config.toml
n_layer = 8
d_model = 576
n_head = 9
n_kv_head = 3
head_dim = 64
d_mlp = 2304
vocab_size = 8192
activation = "swiglu"
norm = "rmsnorm"
norm_place = "pre"
norm_eps = 1e-05
positions = "rope"
rope_base = 10000.0
rope_fraction = 0.5
qk_norm = false
attn_scale = 0.125
bias = "none"
tie_embeddings = false
parallel_block = false
init = "uniform"
init_std_qkv = 0.0182
init_std_o = 0.00455
init_std_up = 0.0182
init_std_down = 0.00227
optimizer = "cautious_adamw"
lr = 0.000513
lr_mult_qkv = 0.4
beta1 = 0.9
beta2 = 0.99
lr_head = 0.00561
grad_clip = 1.0
warmup_steps = 453
schedule = "wsd"
decay_fraction = 0.703
decay_shape = "linear"
final_lr_fraction = 0.02
batch_tokens = 131072
seq_len = 512
doc_mask = false
train_tokens = 906800000
steps = 6919
dataset = "wikipedia_en"
Each number is 500 + 40 x the weight over the matrix's rms, rounded and kept within 0 to 999. Layers, rows and columns count from 0. Numbers have three digits each.

# layer 5 MLP gate, 2304x576, rms 0.0224, rows 72-216, columns 288-383
463513472528527472520469477479491468460563507447514547468514553571510506508567474515486475478527517457492534474498507482608501477577495573484535511487435541506535449508513544493431463495522492548498521539451520509571385502490539467489523464460550459527531551472506490473443475466479498504
501480512520435460501501491440506555442501430469533469424472453512544487538629517458486524488489579531489574500492591446478425437479534530507540537508440449526520422566471594496483490578496484559566457562491483553478499522503464489498493502477513602525487513471487476500505540552465543515
439561483485524492504487538498475495458535498487467542468562501525455538572551488542515506517462467555500558511497481508538481456525472495507541505531443515541487496512441456457522498548509489525417475540437425418453509518526466525576508539494505553506522493470485497512492472508499492592
500533444446510543478487522481601531463451518453542525468482523487495496490507505427531532540517543563544467464473511512457507524490503515490457518465472451497506501569539530523599481558528425452462470471486501562519510445501548583457501519549519466506465485485475533522496507464560452578
538480506533489469499470551487493534547448559496504430513618509528515511441461436475493574456461509431453506520451502516434543514462526563526447511460470580507464516477483513497551522464520519430486491464464566508490457527532479540446526597453516450555438436525525512527475529491537499580
504533486458519506454476516440487522542506488465466434528471507515530495497513470537564512498559524619451516541490450484457504489509483528457504499552479479516468492557493392431570524574487512527549455468530575475582463416510510402543520473529516548505553552511450507570450507501477463523
515515514465496509503480470474453501506562490536463507550565442465489524497523468472470510522502446529460518518480551548464510422479399488466463531550475477485516437501473498482462449518502545503481544572528532422458551510460542539514465457528494461492477559460598498557494482493481480520
499474437452585449486528502481499467536558511495536469449503540559507488492488437478471483499510482461467472479506510510468487500465499440515554460468535555430499442445467529496558480518532493492482464480410465514503485478499490589466464488434431462523480472516554509427589438474465573520
416510484504556567447445504549486505435496495512505464432521494520463532510582506497514505545492422461546477493505466512518536561637516464518538521453441537468542442496482498462490534479529480586446532510533559486521453486522582526566452509513518502532518524500522521436523475522461458503
479485438502484545485499542500429521553504512563496491545452493523535465498581484469464533564491426541524490435484534453457509544443484494475495439505526566508516451463503478524531566467509511451510513502547483399441467539449480518454476508483440436551563476405482472497577518521512488506
506469555445509514490485482525514582459469494444446524564466480535461511445469533521493509435485496538503463502463493509498443537508503480472491456566631458446537519470484530493486498568493452509474516464533555502551529452491523489508492511484528609434489494495489495554581569518486470548
481522513490434522556538517518476480516547480516480493542528441515595472485482475554527481538519457473550537400493581440533438521475541441462492455493565518490512488520588494508554421487546499489506510489414495520455585515564545439495457507452513495516472484547578490464485516535553481556
562457516451563537433458491454442493493456506561458505537479499564520491462495498544548494461521502566549481530542448553484431491532552493484483525519449462491498472541507480474567432558526515500509515477475447460436518508491437521552505532484520409479509523473537488463474563464551485457
438495492515530499454534542448493492519422481552541419500541453472555510469494544521494541533569503483536535562516556566505555396459534518476494519581526494535522456476602471472556455536502547536497556442499557501528430458540495489534555551429518449498504458466508540421443529508560485508
456506474499523500430501424474507542484542450542512565534551438494531514504482517512491541470557565489469478416521464536505441496471478554472473473563487525480535563501536513577521494548506586462497488521530542454516525555445483559501537471521530498454459451483558517525475509514430479490
431523533474481479527473477528455536498587473529476492437494515503427443488545530496464471482450513535504460578479512491466524540492513460484540509570490420535548550513482540598514504473515568434491476468493525490536491494479431448509498570509487416484531530497506495525508554513463552526
533541456427423481574513519521490528512459501531403453457581497551474500496528506476483590445581556522498514532450486481532500423538534517489517569571537491522510568477519493497505506514435464467475459513574396538524448500488480432462508502520529433551468404507509571507519554477456450499
536469502476544486502556534511477587503420501519498481480494514535463498511482474480517577493528515493528479487514591484499510486498450529535471511521578440479491540645562473548506527549526507484467451502489481545564530515500496545536567518423419488516498484509472517520485519509587541481
510492436450455493524520468542475469492509511445540460469578536490516495543471518477508515509499510425536452421464465400510432491517504551568420488491471531595430500487521487515510453516551441500435529499533505469536508490491452508482515493518525479494386447532608485529604529477506492420
570509516458523521513434531519430420503461433545500509526553532443523544503474540470474561503481530487461473513504452520459460431549462445428488488567452537490463521503521582510552499502517474535472543510464523550458439459464528493539502476485515526550461467518485556515497489543491542526
544534559402520443488416532569453538472494545564519456497448466491465508507501414518460475484455439509591585514469468438480523488513482580499466533539535472467571470537490468519482482512474520520483519526467492462513500523492513436454486488462543523479515451504418534538514501517448501493
550571571509526497442485527475500477502507508533541450452474466554481447503483510391508526501460505472482517528471491509473471452492528451532438527498461451538504512502436477440465463439558520525514563485457528537555481487534648520572524518507468499481474526499526460515487489449521517510
533550568485534474500516501490532486504522433527533535559496517491549490515501547361465469539526473453556569556439484457459488504463529501569496466469527532541466493464486467508534457487501486488438455485434540544449448422525582576448502550485509486491499559468466492363457471488526510494
461491544457477498470488508539422455481572563569502485456529482482452508514579474535500468476529546493488495449452455448465464563526546473512433523465455522484459529491490524559483486584571554527481478569536485522537475494560577442551453491526546490535504560509575485546490540570408546475
506487481497531503496511512492444570489466526498517493483454513541492543499497450461546571517496488506541527436487524506500466518462533506499459476507464547490443485500550515509509562448485514467492483598512540539479518443540527493488539598470547532483427432518550445471544555505525533469
506502507498434503483518542448551444491563501533449445490576445545446518503542540505530586444453493543458489555478431535463515486479567492505475493507448498430523484501524530512594448514563412545417518550528490465464483496505485578511531519509538466560504500509432496436502464552513463525
545483471503523482475510568516473447483531520505537497582515446504506455468456450509554524488472424427482479435422532520515523512543540454479497570550519503482441500536480474518479497527478451489540474500511549485543485407540519493470478462463489448463473491482440479467568482554411404497
434470443491492498446540502575488523488510491577486453540508550484509538499500482458497479489468566551490474516508501470548405511467491505462451488484559496512540463501473529508487493575487423580573503566512512490562419548567477508444518556508495470556510568477480503523499406474495524486
555498489494484466551422536442525478454548540479506459469494501536442465491510500474495535401534573568480455475477479457528505510457566541581517469436453546456514470550489537556547501509540499536527503464517517488586508512575448479532466551535454562585453517549564524459505540545470561548
529485436442544497514496492472450478491574487478449525509520538537510503564502459447502460543526555558606487494525436498512480519461473484574390443568435485546537459495533529502470526539564538524456456558487489450486508489488520457432528514510465434475512483481423464515439484469519471499
510533359516476455500503516414560518546497585436515524469508494457511549522506538460580567539498443517517492451465442462512473481447550545475542434497501513481465428515538556431494567538515508537526463542513583556528414527455468539535521494489533466476514464535448493475599488489433470526
491458474511484518544532514468528465549496536443420514499508476432500512521466504546467544512518524480490468487501485507531491520507476478517451601434469526530443469518535551513492466529521458465563475489507469522474442463496443483445513553497528530470426513482575492530471507525448542542
535535447443503521513504418550522493500618528524549585465543493537476529456544484482472492555543555554463549489502492484415554524502459452425487510494503487524557465530547438513518469491551476546490463493514478456430479505507561522477489514487589499475475471396494512521498466507472546458
472463614495524528481526501508446465545553518546443436505516512443572480540498496468556538549507487546557486544500506516468519544419459465515413512506530535497594535473466498501504453504513515525468493448449457474537559517526511444495477496478515540488549445481489545511458450543508435535
472585520434474483544558554474509524478502493466473557440501554475590493508462520517557514492457488482498486530457507464499528485459480559553483519551437493554470426541526444537488497470523568520551487531502503486479478510575524527477458568518429551534468442467519514470436561614500400508
487513441477543539466502516486586492510475505569437479454460510439483491514480501495511454446545457495525535529534492486451583551488478519494532410520499480515549555481484486548478492495516451544477480488491456500514511478517492474512546497537582519543495456472509514471530515469520525483
481457484471607580572491488474390483466435484487564492480468462578508561431489484511468444540515452539459523519467546475447494510527562512433520484546435477549544409502455516552531558528479506479515509506506520495474407462525476434547577474585470549478503511524546528518503531459520520459
446555535473489468486450499563484490452514470503513525522516408573512411500570481482518554469495563450453538485510517469540485399496536499564481510493494459473427510510476493492508469482477591469495542498466470516496481533517545476497460488450494440537501522521542476522535523499488468460
589470564453449469480516573429496492530512534507481442498504497521456448537522498500550512493534498544521456548473464518551503534481535596531392541532420488407457559538502557543522437524543497504454552545535470457479518512522493485480492595519513448465386445479517497565556503461579526527
497459528485537511514555550476488479451536556513468511424562482537499531573515513462536534590495489528401515548526491499576485505523529430520459575573520493454478449490515515536451539497523461410517459532439484530498463436488482492502435483463477498521524483537459484506536445562573523540
448484523507495572529479494444459469543511515492484476444480473546545558533531477475449488423554469441497509531450511482513543480504586527522529462546458525456504437495557539479504441396475450528434513514536521512571472507492453479457471531551556560457536537512577491441445458407477532486
484487454497448559530491535438489506495447500481536484427499524510499462517474498473489494536503529533469513479523484499517495445541470485479490469499519495590565476516546467393574510578516489510455533422503529485553488506479484475473488527437445510497572476516488509458444481459509541461
475581472418527478420492555489491454453511544495488472478516595557563460473528534504456518469580464528499481461505520482515535565486474588514495491533520517500476483457504435466541427499547491458505502508451535512506531492504544455467460486483495525508517559466593536494530492512530490526
514613494541496457500488520469493481447532520540537439564536499507442464539597493464503506574430435395524515581449496437523446491455504478532524531500519600455510528549482509475464556566456485532468467479485512478500495417457480522419547611431545460440490465495516466496489570538488411477
462545451446515527529552484470510456491457579490456550500525476510502463522549468523511472556406480542500539550509494501513492481565417523513520467524540512516540488604607550426535485484493473502523442501500508478454427484454489518462546492517506554501561478434475541524544519490456537555
476514507514423490432525545407523534518497539483428490478500492552474470524513495474545422584575425487473500463490462457573461472510431515582456409472550484481506519500569457568557468475520511542458505514412559508529497533514483521529476536496523446512573477526562504515563537490492497631
501491499512482471426477470461438494509474487485542505587453476524512446453453499480427497475453543419488496495509479458522511546424464438476423487582594498436421444470435444571467487514466466433595546476490487569436517450509474470543524529449517472442515531529508493520533491403451585542
474569538477481454513463496500510429446554481458539465573552482496464485523589554445554534506543579456444507456498459464553498459563463563473469530529533515454548493547528450563521441484575511574478565509484435438503546496463476490436459473509495518529495449486513496443531441541486399493
521551431505410442489506487471457513536461569504451520533576520541601469514513500492542482453556474499532486472470551518504596480566539519584446470501582499529500487484432489485514467594518562491451535516527509500477498421486480545508604540608543488474507443560439471532541536543485477482
554506491517499462411543505500532513531559516451574525536452522504439538520495461466486505555469438435490480553506462437516480488526505521502525539585499505457461450497524515493538512455482486487503592503393554550537478484507499547479485520393490511535451482475436488445501491405484531500
450487419527473484491496479405485469487602497497495471515526492495537493497457462490514474503442538454547474512463519509526490470532439562454518580380552482530511572524496492494558503531464503480580465510435528506489519456436561558535454532518510543482476515562554532520487463538449555522
478472424378601450549537498574558540574455513445479504474513518481473446502522516510500502485512490529519531430534522561519573573544550468554508567581492459511475430463482480515502540487527602534455533492444615464509534461501458442442510537488567545481495474547522403577514527547553480505
444493480478492526526504569456453533413580482410444553520541490478552462501513444496556527516518484437545513453518498524493487464490422541434495547379547483508547386573516454554571534597464491492453509513523540485483430458416528466479466482493497536536486565468471559561516519458486451522
493453546505497487429404522538514467452536503556508513432503486489492538534452468499507525487534494446553522509515518420506475544471478515461454436544451492472561447539510525511535485535642584523483498559469553447474476493466474493441429571434526427475537510473533524561480487577537502532
551482502434511505483514462478437506451451389510496447502495503481502444545532526449581477487543501522516498492519497461434447497545436537502496486506500478496502523462482509471495439518508502558521542558480438516481461437524471495532525441586488513603440500426576507528542557496523546467
455508477527470485491518490493468568489546542483556536415536564500537485590475465477484550482475516512577535471568580454520461490490542444507531484443514538495517514474569486487531502526490446484551501532469483497498532519518488466537565463584530518462505530451459492547513531512508459432
547558509511594461529469518488571535491505503520497539520562547535477474447550509475497474506505465458527521527503467493469514538436562516497504464526482422489497488488544508454549464500545498423473555472448482456521544457464447498504523516572523481516476486489543501470502486487540452535
426456454506502532593534457507504556441561473431383590434493469523546504471449451406492528496463547512472458425474568471522452483455460570404490543468545533579483432502459521558485522553426527484500463539485415459552548523449445513424520599411480540507518582596470485545540510524505418484
500515535538498515463497489595501461492523469537520521495478526490519551493489523554531518508441585454555465482491512578451498494501513467528534511490504461446416610535495506544516492490522500453495522537490506452508560529502530445553485554510552471506423522489458492541451508536465558558
414456458433468502433558535492508501420500501505565571463526486498523495504497522541539480559503466525474591589512577485547517459471559530534495513541498428490552498573507512516571464521525475559492461459516497499537480476514405457519475498469550530470487511492442474493518536460579458471
502479506462501503527528466518533462506508525463470533505500451571535441522452537461453489486427495525493495541500484489448494476508497495509479539481497496480515450532494578452487517403556400508489479592510515504481494468492477551535544549429517489479435477497474447536438528513555568463
502450477448543460484541491450474483469527471466507468589552479422506530529468468524496554483461570486496526478429482512493409484512560498525478479459473524531556518524517475492525526543484536433458501462510537498497512504527521538514479464457488511528566464513428548455538451462473489422
482498459423428425535457436479562546504515463513443478450460585540500508558471525444530495518452457492525561467526507536477573454468527510479563501542536445430451492514483513506559525534509497451403492507488542552448507494535501532436514459537522476516459478529473480500549556623446519512
466411486525510510488594526513466448528484519530476519499517529543428455579531428494546512460488544516541575446502531518507494423536515472506548542506421448470413447538414543545488533552483524547434487498453446591506476415506531534499499525448472497570405530485519494487483521536537483491
530482491462584523430505406496590553542444522399535539447464496548506487526480456484523511509500465567509535507536496472470478459519505506467466502493502524527517455540509518516539483466561494514470499544456516478580480473528450547474445481483541440490464423475562511526503523507565522502
501492463462567523499584528504505483450506514616465478537503539481556470573533553423472460522545537537484499466493447448461486505495554524533454429527517499516544479505522489507589494459563511466447501561446503461473487467506491477452553518511500458530527448574512536428494492471471478421
491489501461499500518444491528492574459498464555535498494539449452503510510494524450566507462392491434496515591486440492552483462440559500553500509485492517506488567541499519511477481517471535461484540467468532513626477544469528439478576511497524563523482492528503537584455595442469562504
454456442512560488486483468509534479512390520484500489503514579492474551541530462480454510497487449483483431568499424510446513468504494541461416443553458506426481453499535463483534560509479496550481480502557498467521469500522554537567387476551496579491531520465453492508461517480479536555
515477502464421484537486521553480504499417526502487525509474492510481501476450501457480528600484493473527523525497486499466503534433486478470505506492478515540524489418431448542435503597508393495517478533532523489453493509515538482501512512530506534506501511487506484438563499546412522481
604541425511403527459538531566567475542458466494512503494479441476480407472508530504421505462435546463543506451488435521476544486481510521435541516515462506512502506480514502569531473485552483527530498571480520458534482467507484492525451525508545544534484479505503539451491458510496412482
452515373503467509510510475503507446536502485469496552529387509468501526469502545445525479515493485464523556511497502434507449470450492577494494485467525526513545514586534521573527480477456456516513470521504502449561457478489452463449436542486545517473546503506389473458509500484404505535
470507502444489469501503519481441481456432461540477560484511560513483470501516533472518452623471541551510607533413551507481506508521524472455452469467477447579528518528506529533493413538565529523462519519527515485587420470552458539517547561505419475465448557444488544502559497481530512535
566462456473477539453440473511506468505544503523571412571471546490489511484459522494540559478507564513475459464496503412487440521490476495563469477539497523468420518447440540470430501456550540504515488443474599474494490481434492479558506471458469465483516439447532495476463507477453554504
442477506532549503498536460542491448518472456519484484477464498548492487467464527504549474460526445525484546521493513546519514488535485468519450538555464489481516416497499556530486435567471411483476474510542554540430499555485478476535508524521531569510537466451430480498419481482451470526
536478547538540584483603536468551483488467522411512524473525516546419521537559518440451465499509551564546528521447540440570571462534477449503453492463473410502527489532618454534476554506515541517523470547437385493539484440466522575488581521562528550522499529495464516411458468457541475466
550540469456502523537512459533499498462453507520499532542458484490555402466564441545429503478515508533555448518482531537442498579548477485512454495504487509451453490489499516519524483495539514492547436479477561482467468413469509426527525495552489484506478454442462499413553545561465389496
508504419529523477450514484490534504483554437473460493584504504544437505520522510493497535568529503460544500533484451488451496478462501502496512479497510499475420439481506516498475505518554552522556415563507411512528448488556451588447497574548540474438499493426468491490573508467430496491
526542518544523536530523523550501443504549453559532555517470538441469506592475528493505467528493495516553523531533575526496493567496400500532453452521525460529476454549528506548468464522561495539487520525526546584584476498524466509533525469546450522473531532496466502477449586465456456559
518511503510519505539494569463537506585518474486503470513508525502541410525499450489472618550560475497506512472540550492557458433489471509497474408525443515467455441510582489529517463552500497440493481517489415491444537474526496566490518579452572513546504482552574483496493462551495537561
512478484498527494454479459518525522479521524471458566507478566502463614489458436538572508459522444444439530494506521477560495453486544569574449477503495542557493465503515532530502487484478511525525477419536538545508478531464486492486492501486531519448447498492476492473557506455469507465
516531473473451475506462475514496480465483522437507469524506583488430483524508470466532531504537545513483489493504478491532482503510517518524517479516490525462495496501464564432495509512518528504529468507456460418564539498476522444509513528483490582443548437486543500496548498535428504459
538547513456470536529494436546506482482489523465522488524501510472441582528493473464505465510529457569485529481489500480444484437504537510458468474522549497469520488537444488498491549509505467470475549522465499503540554450458517560464508487424458422434546518472530523499534525500464466510
539489543483498504523506506457493498453568480547493487540518483497520551523473411477496495516459551521521554532526525480486521544426521356508472550525458377509530479533500465400515473510530538538487498542504516513564537490480509490505478521513507477522568462496529485486473444459508518527
547497445466520589517520626494417456497465433484444472478511453555502445533530543506568514482530514382469504447452458512434433487485459485532494525459545565482542527551464453477507499465510482541504488489509559419473492497562511474482545506545469536438530455461564538586519456511433575478
492459546515471462500451508448506511430496519565540449548570456471484502554498502468560524477484469454573470514449546454448465477534544509499475541578528500459498510530462558481519535451573496493500522551490462464487503526446416493444467557535500524514526449513467492484556495550469441517
548500486427538499505539545579554537510538503497536561545496517540536468445490493506525549451523423540516486541571650464521487585541504470504449440478480486512525465463495469553512498477557518442420477499502447512467492433450508513446524515510474519424536572483557514472522494517513450500
501471488481548566590458479433526529522435484516481510528456405550528536490535410531536529516506553570480459511486523532469484440524508517508471465477450509447535521557517511461491560462494564534540453603514488575464461496444492450529523548562416453483476461525455479506450403485471488545
525514517471602502516458574485558565483483540423509528482480495483538474495544529464577515567457466535521528523457476449512454464517498460527493448495509512556491512530504504495512528478601452465463453526493464539456526502460423520504476506457450489479545471496433510488491489428555478430
550504497489491513492479482504493471414512492559539500440529526498468464465548481513513537520548463527551517502462481514505422440477486457450516445525464539471550516491521487542472508529534438569486603552456486539536505495462518570519531501593517482551458496405539476503505545429499453523
475456522496473569541522531468566508538539486424453560480415442522471548541511437563536494503461434438543447475394460518499407501450496534491482537487485517465478493584495501561536433626442517481503490452437531450515533504505446497476456564513489579492502475558499478521581527449512436512
465452523498553477489531521436523459562510461457507513472454428492547570462497514562485548403517517456508466448466535508481465474538571457478512559532536545439582496528491467539542445485461518403464562461510579469561513468566506507485479464478516470431382511517454512489532495480483498604
478495517513516466492450496464481454487493514552511455466562512519502461525512500506447464542492555496499460516472474490498466548476586473511472520548520486553437530526587605503476516496472481514546474536498519581544470454506515554475472510512499509491469518507522514512531500583456506523
558526504428599529493596479546519570498451487496530506462460544478575459540532500523532503450496482526579570506517452537449550500481500521523435491450521500480561491519524496530521544429479521489494458532465516497568499505496486480481489538516480481510525528510457489510425532522517506546
561494471544491559482469522491472469486568532533465488488481465520461571537452519459488545523458461512533515551558500397493487535516468514471502502489550551502564567513504568464470511534545475450556547502484489464473506556473437489532510549513483473506544501577402532522522495442466485488
496486462528574471511477541494472512463508518462489491512496521540499535512478440524477528507483519525537497529451399422550490540429551580490489520546485467510460502451530486446461515499499411437528539541530534508485476435529480578555496446545505516527436494443564496459447504461484454477
512565476471503519479474465430522473447513482479576546525593600480473553531539485402469507516498537506425449468465443475564452464501483463508512522529527472533543455578484473543551501560513460478530480518446449511403378460532418535522498531449516506454520506463427475478545459449486582539
545506530512513563421492571477448474522458498509470487582551455532471461482504481467485462522487546464564583482449473448475425440525508441552518529461513451464470509497517545476466491545541450455481543556551566528524478445474495475512437559567587468523521501434505557439516485534537457533
503440505524546413482429518513483418480504437509512482474498463534413485477505446534564523523449463483539511540413488461452454448515490535473554464541462535480498483536541530505532506478520470517540496512540550544547472468511576510502458540521457577418498518468477513559445508484511443516
480558535473511476548518545492546478489533468470470512507464482489422460511488495449495485540490505478452469480480565585499495511482520569490469469427523498433565508463477584509475413552477552523474514452575540529632423438510471475596533508467473575511508544466490524482528527462516488518
566438512505552477532459483495512499538507524467432431451526514463448509544558542437459492512534555516468457548461473533544468484492460532476550504511519458469479481499487535411584486527542510482515543513484502413528498422500492431542475462491520405487481463561517514444456571492505502481
545458538509535500497565504478490493495559506555447458520508494551436489584469502477483538456507472499505534459504449526515502559575506444488369512478547528490480503494603486507507538427565433452508474526495511507495470460423622515451517478518556513463434565520548494522586532478500614529
511501497517534506505544524447527539574495519465510532438518454447511512472526507495501480492538506415537528487505497426503452372437526520539472461557646474393483531494553451517503521436501523486493496410512518480542552461497440456520510436526517493538456521516507514512546514525483509495
512506503500533479597452501519468474462526517533517498584499449465455477541499474481574560457465484540567493527474490487519490482488540444525495495424473499497458562572512508471490523439532536550514487488556426516463515429463501490524527560482492557528515546497495519519522488536468511439
560631458518485531458529456536538512465443471457441519548507482469458470492508521468449511468479511444457506552500504460493545427476486480456562572492575453540492501544494493417497522491531479494502439506515462514520534419552477563423568479580513487507462465477593484481521469506470489493
559547524405510536485472573472527503472426504516546512514461545506480500515540518514531472556484423578506553552495525498534548465387509522477475510497523451541418481507605492465529547511497453508440479498512518523527440517543501511368499449515570402427506528460477535480479528430479511510
525512452477510507595545514527469495538465512441490487464552571466526522459491547431491611450532517511524551523556486534464427468475458528536481460487498461541462580563500496503537531467558458427470491500421478489536490546490457548506554542518483429531479441478554511473514504504487570467
482498490488531524494484482478469448481481518499454492506550522546497435546534511536444505549543491491489528562537456557496492490565497540512450467476524516514546537509484422510510495493533475469543535506517504488477510486415607493586521507478455487551524407562495510535489491503521570461
556506513515523569531494522526420396515480520428556469537545439460543497520546502479513459508483525571544488484465541488526515454558471539488448533527469496509484543547465510417494457519500529550524455529498530494479509514461577498488462488581440519488511498479516474547465533470476528527
429495574526501589554494478502510446471480575501540491472510471472488506491556557447513455548478561582594432451505529513474502469514503494480523517561594543511492419500427483507451588512477459496475504406491482488543429487474538464505506526511474478518498496438453530534499479495483472570
527473526550506459519495522508486433511534529500459486527464527488419450599475478476473510440538489498527470584513499511528486490497526470539488416572492477489489456508542487531550563486527520495435580552505517521501481501533482524556506510473519535444503506496517484487495470468484509563
551477484504504512518412516485518441481486581458496549489465496493564448513507537510462462489481469557564497465535546574497516536494479500499501418477525535571479566589420498532426452520484527449407548457475475475485444509467479457569480533489531499440532474470487510508538514540441509497
512487538446489476484520515447521468520492526503538431407516541466498487583618526473548522502576527484514512470479579454576489452481573467533455486510527504515508496495620459559467524528481515561504456490474442449546460436585507532477500526473506532448539497489516443486460498461561526476
493473495488528537496517451516477497509479488496548500441392444580501477442578512464466551530477566516389512577521557504381480495492543534444427505492555406554530500446562474491562475526512588469546517501527517524481443543589502508576526549455526492423462498514472509415481550482489540504
415482463482402492557498567486571481512524546460498453495458439498510439469487530492560489511554512478415489543516457480518512464550475511494486531515450507454484497555452512509476551417526517515578469545511576548531508495530560489466576555463476457538565516434619498482499503506555504495
487500460516504489507465492499553442541467507473485537534485525532530435480557485539459496514438494527557417485501505502498535473460480505494463483446463520499531479549555469546577499574529487472538445520418469567471461525554560535492485482457530512528528517427488478486474474448470578543
528473516484473580527524514454502505534511490526435478487525568542461505459534565508559508495498462518508485469478578537469428463565465456504520507507482585506494466473534462534536455526506479566541501526503506539497547518428489537468495562575527470452461470594552479499499569566498484414
494561505531498417475457484506457534457553475469555569526460456495537539472533516447498493451510465415426551492513497502521518409459473591491538460562449494560496493436498470485563517563435504464508527521478461516508507589510581526472469489475517486508536539544419447598502484512474471472
521482484557489536495467501492473543506467520535457445500525502551467499507480503553545544517612520442492475506479576478528535429523486446524481479495486431445510470433432556492468529472544488474559568541509491533542517496462551460533538543523565457514414512464545460458542521428522457565
528513462411518560417509502396415501567603482536468506527499574550623555524507421449481568525588528560489470523516556595468469581478497524495476447446516535443564489487552592491544484504550482484554493569507533509445532436508515452539547581487476572517456574496406478503565516499514580548
491526462464509562524492500490535489578497496423591606442526475458597536546493478513513487509510499538456520463436510463509486495541548513458451466504495477556530487549551572506470459604475517572530472509486461527462385511528502493525557442446510568546582560491537492514448564471514504472
482509488535444438514478541438500495532540457498422473445455571515424456493534509452502494514478543501512552491464513453479511547449484501514516524512528442471539491567474539449503472499586596505466446479557499452484510487560519599462507543507495397468567499464528494482532560446496522554
536470519445528499505541494499546456516491513481491509441548476491528472479553477500495465485509542569525458611509593514534469470474515482568494522496524490469497578509466484430516457550545567481510546472439518416579477538458538523512483567532445490565485517518470535514489489450498508489
432480490445521527524443575501519493519492546455494543524499547453494413491464488513503529453540522533546589505484440483587485532525511497483502494514497453456445445515382522472479526465512467527487440424524510472540480522451469508517531525558476513465458476418541486547533514492525493499
504531528504543518480504506471430498431515523601488486527518488487534490501494429445536484384488552571469486518507410451507544499520467511533468506478496454415555525484472529539476580521513517468495514491533434476492494483479532422521484491562522569499473557468560506509454464514513528531
567506478490516469511504505483502493552504529486509515503463463513480548506515487524584425456486491520517519492470589469542510489481444491529473466524445538510459485521498503499528496523499411455523509483445538550480572480443530496470549478533537458526508498523498533500586541548467531519
464494491456491498464417500504480508518474551486502490444537567506516509477499485557557519522484465461464522519412479432420533481500612441493427498560532494494428411514515470590535528515518419459551492474557512430556498503484544608495468531504507508437432458433437505436549559499430500562
414493452483488462566454478492510487488491380439448561574488533513580529535507497535516544554500542531539547509478508515524515509481506497541479423457501595484431456443504365490548482465545497499502560471499420570462534532501485480499510519458451455453540549523541472484506518513546453469
551495546478418570477482506536433523489483496541518460575501519544498457571501477459525524502584500545468522501442543517482440486492599547475454429534472498558582525501478488512517411514542464563486480556501468489485450418468522522486583489521444456567550532489452496473481459494544484527
513478510487528447464425508513499493503478445410519493446459459544489526485546463500565533564544525529495486458496488504564446464441480471480506462530502463421509532507481491515559439536458506488477486494437498552462453509491453437558459473555435472476505486557502505478445464552529480515
540501533503442557480435509454522546530462520474513499462575588461496518499453529537499465586469440520487491535558525493563517502464527478575478492497496422559470498495515528438562505482505482493432571491523517485547509521513502529518479518569505431562492533482463497509509519520432488547
487459523469605457460499478521445514527524596500545470544506424577535485555496488492478451487511554585470468511506546473507483481552485497548468517495518530483488453577476483514422503478443560537537510510485424484505484475486437480588481573504497545451540548452419522520501429482490531451
517510542467521492475472505454540469502585480432453464473520505456417489493579539510513493490480533531523569544497468478499545499496509491578487489480495509545478539542472542434639459457501531472498473482452503500526482511509545472503472547462434545501546499492520511502508466504497473515
502478488531424521545484508474525495542457541504426513531496606507570483488493479512536531461553471521496513539450525503478514497538511470489496499473418531466537558539505464469491476548510544563515425498533508520560481483491533503422480495443423486420485521551478484484514548473509515472
527443589419538524521505541453481464520489474385479458454478493477496552491554444624530405517499446539580558461499525424510511490464488511418518505539465577462525483513469468550507479516488497575483488523416477573426486565530454452484420593485451494519534565457553477491499521487503456486
456436545550471518493558522442536433533548561515560446481488537488490449536493462494475476485465475464540493533484489473507468586451546449505532508516445471507519480472522463533471492448502477490510469490485502514465535430445552530470504518462531509506465505474477525523570542501509476534
486490513519545370438491556527526488545500515569509496513543509520472548468528479583489479496473464523473477496484505543460432520436505519486510511504444493482568497600513522492515492506546509499474575549542454512481500439548432456485467598492470440508536544473496566445470508442514513539
441511485533518507531490450528526525482506532482479398473555423500422476440502505492503424490492459404506554509551534434548510530487510506541568454578492502503506503542484580464506428506488440453448456474466537505513501518466516500427502491476542487487442535460539523482522500521515560512
540573568475509541469479529543514437405531426472545430574522487513466487441508529450510499512439529463520514489495461430515547510402576516448505488440556528510496533509543522499494495485521509482570511482434469493561486489544506481454450510464458480578541448466453513484517515469522513481
508534493567501471493520496501499442458468449527463469568510493445524482468519500433475447531436440534487547508534483481518535510387465526495449415502518517517498496499502470610491578518511601501511569456451513512531488482492515493491515520501540506539466474498452516494554525502474519552
490524466412526484500416559519524516506540427485496507557508457544480485426491458529575522476541466498466497479444448483527502460488442522471480520533524606490452486500508464539481460481473481487498454548479519483485443499505533528532451539445516498453601461502522521521495559461459444494
533545502467517431511499461541456618471503423493472473512484472520542513492531515493462474472489552523500505451480501450555531499466400492482499497525544455516471558519533463496405523537465509481498475560512508518512528523542524496576528492509581510539467484545472440516420572557480458542
481496485509499506504527443564537465560526476445429507466483426480481451569458534569464532432455567506573565560490478564470542506500432511475495414454509497416499530500502461563512494527529500498562543482462481509561538426526481501520460473608533479494422429544565479515568575548551477529
456535438462428521477510491531489458522530584534593497467536502467595477575571462548505491523559450524497494519481591463513527536533509507476511484465518391514536539492502560509550478475548532526480456550428492568464481455441447496491454538532549522497522514538545504455534504483493503518
548558516466551509591493505503437472514456525563518579527487563426429510541505485413504504557554523511562525506466479545472539463447471472438421528548416570479515492542526480489443560521525471544494504530486558520568497422500452499449501510458478440538507503547450465538438523563488541424
535425482497441438377494515523514534466538425496569401467513496482480438474522452555498520518484483530514482503530486456473516432462485517571494471560531549523519470444475457475507479457486487503469515484501535525484540451501459512533507498443493501498579450467525506457499495524513549534